{
  "norm": "rmsnorm",
  "parallel_block": false,
  "final_lr_fraction": 0.1
}
Each number is 500 + 25 x the weight over its row's rms, rounded and kept within 0 to 999. Layers, rows and columns count from 0. Numbers have three digits each. The size before them is the row's rms in percent of the matrix's.

# layer 8 MLP up, 640x192, rms 0.0774, rows 606-639, columns 0-95
097:524543506499513511473529480539498521463528486506486462473552432480488487485526491519477492508481465507519514485518497523456488467515457516480520475471490505530491497532455502452487499484515502476518480466496500473484494469460490512528509471502494534544490519467489520526553503547459478474
099:467462497488522476506483525482522503543516499522501483514507513491497568508442470529497522481494496512500489477515525458505492466459494513505481471502521480492498510470496500495525467524452528495547482482525507517531477520479508470526499486548468505500559501477467533512487478479510507483
101:536456487515481466516472543501521505530495486481561445489513541478483532497534507505477472504529499481521539543516526534480488542485458523477530470514525549467521506500469514442522525516458531493512460535458520484535487526507510498467482543525511516549482518543516512505552472448494504501
094:507481484514516472508483529508530460504532496483505526480513450468472533532463475483545543463497479538519501483501515513509539511513524502488497504500514509492459516507521469498454444497502467461543497511487485473519496479509506464467519494487506516530454504511506506493509527533497474492
106:554521465518501472500573566548502549528524510516542510486485528500507514503494457508502514480513531536531520483474492499505511501507477513487536480436490489534449472512500524539499519509476536551482507460505502542522485489490468478463462509525479499498539487495487499509490478477519518467
089:469509499481457522504506506531499473513508494491510503522494466488499524496489479530532529487510508485487512463512492490545474494508529476530460494489490529465504506472531559500517492494462499503497484539491493479490521487479505488460482487515469485486476500499510485505471484513500505487
110:505515487515505483488509529497518502496515468485477473474439519478521549456517492471446442518481497511476528514444511491508460482513483482496499477486532545506519536519495507496463499508497488493493496497501482508522487498505519473495455498557545522443500471453484539476494514480496521469
094:531453493498543528518511498497534460510526479528493466522556530517516499484485463495532488504545544529537507498487484479487482477487534513486530479505515525571471490481507480515483497498527475528499505494485435541517467550451480482547471499474507470506509485481489480469486515535472481505
097:520509523471511573497468530529518494521526485486521501539515498486548572493487512490494493484493502510505508514475480479473495566519501504472488496500449505515478550550477540508469499498503566552534510527517525546489474513502509491512470503473465529485475534525469524542560471503511473501
101:490515483500493482521528502511530517510488489499499519506466487488509527519510515481518475537537416508477499534486460510477500505501486507498487521501453485535492448515478531501496466542501533482473489485491485491525488505504478496487500572507544516485529529480509497481497494473471499468
100:471479523485538513512514495537526492520504496458476509481496502501500546495492514498547454522537517511489538450470507464440501504504512477488533501496456528525479507499481503529476498512509514487514480462546468505545551501524482480528511527483482487542514515539491547485498476521500505474
103:515535484527520528530500493494517472496523484527513498486502577566515512520476549514555489495508478486492502514491470492509489518470469506480469478523515512511485484531519468473468508493517507486451523500516486490489529500472473523470536479509494473498549487508488552515538509506522466478
110:494507512453496496457493481546486511500510478531509515515471461554526540521536501507503509549494521474471541488561529480523474484439492532484523496478492508510481519493525564521494514523515531515535482514549531445505501508502484503512511453516509539508528530486495526542542457518465512451
100:498501514497501483461504492468529544509490530506455523507508532527499485516541541492516479501493517502499536516500517464501471520495502509516504491512463502457503478529482468479482496490531500513549519484484520511568532471498502530549476505527518470510526508531484572478519485503520485440
090:520525510538513508537498501522544488506460527478489470490542511514509491529452523503524524487480484495462495483535497499496462515490493489531548465510523518473480529484491527510485475475498487450559487481542534524485466492490529508477507471490523514500515514515506526465488518488502489516
097:459509455498545524486474503502524500534498491471556501540512503494497513517495518520491499484476512487515509511477534547518490484497531463490509484467442455494478496512505455488526490456542501527494517518527498495549498474511464521484525464543481529531533536499454486519449501482481455495
095:521514516533483544504481500527514528486506480508443526511490480549504523535485483541521517468460511491517527504507542499512461487459568476482471456513522533528449498500535480512515484528469490506491485512498477488466450511468510460508471497511533482491490502510477525502481470485525496485
099:510491504476513530523495495482532536455505534506491452506498522479492540495533490549493529478518493506530532537530483514478499511484498502503513527489524499503470472523530461494481520535515513508518493475498572482454508504462505457508472488526499549540508523543476531497509481509489502493
093:505481512510487506507490507473545463517459519512452467479486479527546459533475485500513440502532455474522497477512537525480479484500473474506509484455485494517472508476485498498464480489499502517504492440533497497459508510490533450486498529476502541515544485473497493463469509496504460469
103:555488474526533499506475543518538516490512504517467510485509520480499520528505499472498551481501509494518529506468501471547503538479521496500489542514549514527463476474498539519518526556498474452485484512475507537506508503448469518490447512504473474503511469517467499481507501524445478512
104:505497543530535523518523469538502549496481502491491474535484489536531502534469523508491534470469506514485516456476469515491470509478478500542508514501487501537465436514503512468488498500541479544499493498518514469527489512494508473514486491484519503550465491485526513450513503486504527482
104:481507519503532493477482488496539508503516534528509514497562519532509524529488441502489534528512510515501501482490520511540505534465537519521489491537498568509478534499476492489486509483508535482493458499511458506489457522441503501514452479476493474545471519508494478505498512428491518502
096:496446497485506451566514487538498493481476524514513503532478477480486495477492497490525505525510509514534507530525485488500475527476488540522492483539531483444468453515523521425489533545517456507486464487527495509513503502526491495522515508533505484504498481508491516507520525515505517518
115:570525502514517486481527492483526548530482463480531485502523481524508522509518502447509474497479497506501505491499534482482508491482519508503491478488500536494523467573493513472489527496488483494509481503517531549510504463492481499505514449533480487500497485469489490467554485503487479482
099:463507510480484535509492492577512511520529500545476510514532514491493525522501491494523525510497474526524500458464460470495501510477526512472522509539492550479476502465504516529520485509499485499482460475461484543545516482456533509487442511493465470484511504491512456516526460496463487487
100:448471494533533495452536522493494523456542455458465488510511466538547523489440441496535527493508528504534514411532489487483466533519467548521470513505502525473476496494505533482487515508518547563523484476503515456526487504485484527512469504511539527484494459491486502500506487461502516524
110:484496525439541493433515485477515552519517496537476578474505527504509498518494489492478529511486536491521524517490502470500478485460539519528497484507492518450509495496538561504515482473478514502471457475522497515476488474491494556473484546516553550469513498498465463487520525488484451430
097:482500498525529496512456549480538520507488513494506511501489507501469553474518475500484471555490530472485529494498489497554538517500523493510533482544491487499501475498504483514525491520432512475553506489546450526486465478529505536474478521519521502533478487503480565520523447454478518514
102:516535518513484454540473531484514517534497524550507515507483517480522517531497454472500500536495503498464508522501524504519454513442514499517513481534522483484495519514455502495480487488499522492510488509490524539486474510474533472530503494539501505492467471477498465468514512572481486486
109:471496499456500459495444514503524513488493491498484553452515537501545537490480471522445515511495490494482493519465501499499484484454485444525487486487530500500499443524483484535502485487506472528488489461522447489532508495498515497514449514535484481521510483479497526440485478476463512498
089:502483473507493552535479513477487474469524493502526500534496467523502481531491522520470460489486534506494535495474463479506519508517470496541510471494560530501494466495530479517511492531489489516441515496504476540470503544523471518568484507511551503504503478515503517520529492539461465482
092:509466517453471481491488496487534500526411524524495520526492521535517540550514524562500481493481521534524540503492478498483487511520515500536516473526485476539524463503503520491544498494513509458523476476517514451492539489500489529512491481504518494530483533477530520486494496487486482502
091:527502439471513482510505512519554478514497518501470488529448479490489504523476470489502478546544507494515493538569481513511498519508509549493482486538453488480525486480483504495503461517523553486426481473525517484490481445501526477484492533509481491494486442489504525487540492510472532467
101:539500496463497509475495499477479496480515496537528519511499467488475453478508524533534499527523537511517518457501523520531476470504518488494543482528526536505493501527550520475493497467496477468510484492514517489568467502511484502505480479565480462500532460495508562529505520457461539460
# layer 8 MLP down (transposed), 640x192, rms 0.0682, rows 606-639, columns 0-95
095:509511492539460489469514464492475516490495521520518497471496486474519500567535545501476453499510496472517469504450525507542521540482482471476556498542482499508497491503473484496475482482485503527516504518502481521501489506515487527468468505447462515489493503495528509494480550506488475520
097:474467494509503480492479505525537466520443480468521533501494480502501484510468511495473506487499512512478490505479527567475512469484472489462492484516509475502503502466526485526503494516497518481481483486524481479503489485510473502439481498508519477474480490514464467512518495551469493513
093:511476543447535506468525552538509496477483523484483480500494518503453508505500447495533514493504518512484474491501555469517520441466550517503485461514484487501516468528504510463487510505510504500502503493506473488508492457469541489511519529477508509453481517522520547481463472525508517498
087:515487526478488519489565438503507463458473478485507445506487494537525547547535520493476526514498505513480516477505466521500479491501489513472489496513512476454522472517473499493465529509478528504454480521501485512484473496460506508486475477551494491485506493492474473518498476455494539525
107:480534499494494536525473506538496541528509475492523509506514431466505513461523540495484458480526501473493497458513456530487500494511502494477494488507487483483477499485502510492499495495447506468516523523494455507462502510554515470535494492468473478515523505495473575530514545511473509572
089:481473509502499532461520519471532503484515453517482483521519470510489497492540527506499475480523472500464470486463512492489506531493480518511539531480460484521488470482492479535492472534541502546483494476507493529529516545466476475530461466486493496508493513519492519488511529471487509492
116:475532522540532483523499423463449525435543499508533536481494527512516502473531498444501537531501443494505502542535501474511484464520492472499493479467526505494516512531477508475474498510480483475534473487538483506502468511460490497505485462512540482499491488520483531512459501463463503492
095:521537512511477532544481505539494504502495499503503497509532545483441519470516483513545513499510531491487487484432458467557545550520507512492493485495497476454486481503490498528486533509515488472464530525487499482509536471520498440492459475490483502498495468475476503507504474524524500552
098:557483515504526499521517501506441504506501483509486487517524477503528482463484553482518524489501497492522513488538519523479514488510517512487482514531525524477479517458512521473505523499488519488508524500482487461516561468482494501522525490553494534509514499492460483470547474453481503463
097:467485508518517500444510517523487525524530491520484531506521521478524476452538498529501502510504500510506459479536473466537501481510478497527477479505499554507480512471535495534443565514482481541547544501494497493544499475503524511516497538505481497512478512492542530467491499529502507485
103:498533457486525510492449491491507524518537471453472538450502516522522493463542504525475517485505494471494469497486498509546472496514573490522526525513458519527516482488522495506477543457474461479475496483554523501515494468501478504484478483493461497486548472468549491509492502488499468502
108:497498487511528481495510510473499486454462517483518523504459507515492468505493473520455536506506499445549518518556478491483542549541471474520537508490524464500499515502486517507528488499503497488556512513487511434512525467538473480528509495495476464466507466505482529492503502489510492506
119:473494507480520563489515513537555535507501490524497511509549470487501507510514498524514519489466493501469520512507497509508465536475510509497507536480497512527527459519499484493512523492469480464458520487498539550505502522530518538527501483549452531491475488476518534521468499511516497424
108:485486491496489475482482479492460517485467463533508529508489440513514483456481546508529481506518540485499568468484511495475518483487484532478508512540510534537482504481498521504543516487484491497485523517527499574493493528502461445516510511492500516488536490504527524514519508509462488513
095:522471489484489459530523459519478473506541536515532491468512482543495476543508496488538514464522482469496528459498489547548517473457520458464488490516463504488513500501521532498467510562506514480446490535535562486473516497514503521530471481519460525503525479493473484534506444487473465469
095:514518522502481498492487534444504511505480508516485527524496492500535532477484452481521490525501518531483517491461511443481526503491496505476502504487567532458509495486509533516459557500492523504514513497523493457500462530524499469554463511488489496502536502485529518522504485491543560510
100:526497442522529452493483483444486485538512544502497480504525463517486496472527519546504529518497467504489522520471433502479508531522477507490541522460490475472472501522483509517459517489546507524520480517492536539511509469524494500472514465507514533504490496506497455491487506538503525531
108:469495538522503481470457510468494526482489463499516480542505498520526450464501500533473497515508493509514554510491478504539511537504500505490497513519522480508478496465462501470517461517536495497492501514524523536503475535481503494505462487503510545530505487535447521528502505508526540470
094:503511510451491502522505504529525545489517485489534478457496495495466526510503514536502521472521563522492449507495438478521489529479571479470486490531508511513488516507490466523512499485500470483484467531473501519519567486498521534511493460498462509491543526533498510513483465490496485503
103:504448514503487451514498497527489482518521497454536545480535494503489494500464504475489528458488545492475531480484514516508511543496450541488511513474459498452525480510467513510491480523504507507497543543501511457499526515462531510480500469526504488490520488515540498514510488506525547543
099:467503527521455514461537507486492477515515509531532460510510506507529481491466494503539488487500479509520464490484455497525464484522509498482521482464542509479570527481509486500505513478474519513523497505520517520460494500526586479478545515500528518459512531512460485490520507503525494501
104:473514507499475506527489500442487517496532532500509498552512533497465471507502500502481493514471484453515496510492428494513543487500485515487490471478531500493496499501517512491527486500495468493522460470516510508511543486501503493517495470467516501497479496506470506528496487566496506513
105:498517470504503496477474443461499489500498513486521498486492495550506509444497531489504477451473488479507516513512471486549507533523502527498548525532504519514511488519505521472525515522463533506510501526495509503524469471493516473505521514507484548497527512515465493461516477468479512520
138:504464446482509467491508480521517497459519479497479505469518517533528503493505519507551542499518522557544533474523478525464507506478438489492460486549491493497481493534532493483465478450484539482498505517482564463470513520493450527515490500537498483527502519483509531527510483501508526448
093:477530493496478506548489516526490477483499512507529521506531495491459458506502494507497480513461507517509428521505470517547479475528511498521500488478491480478539500498510427497485474478487476516525518494551483472461473500490496487500490461451517512469493483516499489545519475524529487549
095:536494508525484509496496540524490454485502535510497543476463502537496490495491470505520517506499519484482470536510475531495542538494531474519516504476498524519486487488446509524525470471510473528498511502531471508513496469476502514508490525497550454505502479495512527552472563517510458464
116:487474553497539473469525482524506475521485511546442497493511496524486501518512500476498508500489473455508509476496532492505480489474558459490533545510520521529489472485498518474455488457461483446523509521462522525530519491483504488478509477506495531549499491463482447516479444486537504518
099:529494483484513517501474523525478490526493475472473499510516487503504521516486488524493489480517533453476461495527483478491462496524547519537515519484489536492536495478537485500509523532496489520447464502474528479513510524498520486509522511460499549457477504454522521518508571509488487504
106:479478510507520518500480484486490487511520549507501506480481478479514456485528508477515456480476489504517537496544500517474566506513499515469482448449510489431503508505530516512507513508544544550516492482505488448467522518535466509470469540526517495494544462496484511521484443532524531507
111:515472514537474519467551511479456449541488489463519535545458479513510535494438486521514499502574510475511538515481482460523526505509490536483496522476470524522486535520503519491521498529534493554529508496507523520490504521530497465473534500523486471499477515492526456479504505516492523457
100:528516543523499470444549500483491522530489527496525521499481530502480511519507506526498530521502488503521557510476489514460494506518477546463506477516486466504496514494461540501488529523546493482523487490482526489503486476542506485471516512531462532502526551467479465497479479490533521527
102:515487504452477513499484495517480513497506485523538489505469480503498529456490522489448499472514524484481583480499531469526498514481485482508514483511480477497477544493510520546513517503462488479510502487538481554484481461518516473545468502535507534475519536516504496484467543507542494517
086:509489491511486523449534534502479518471543493535530508505511534518504480490501544502480507479466464507510409516498490478521519535507515509499471472474491506521476493488550492489506498486477487518564491471494468545458497524499485524497488486532515510486476514479479456520465529500493462494
103:518507494480536502467516463502534533511503531468483499516501487477486517491501560503491475491479542480477539509505465520512485558481509496470517546468561500509495506524534518548530522444454498486503513497524512511497540513523514499483501481532467482516515482485483462448533504478504495500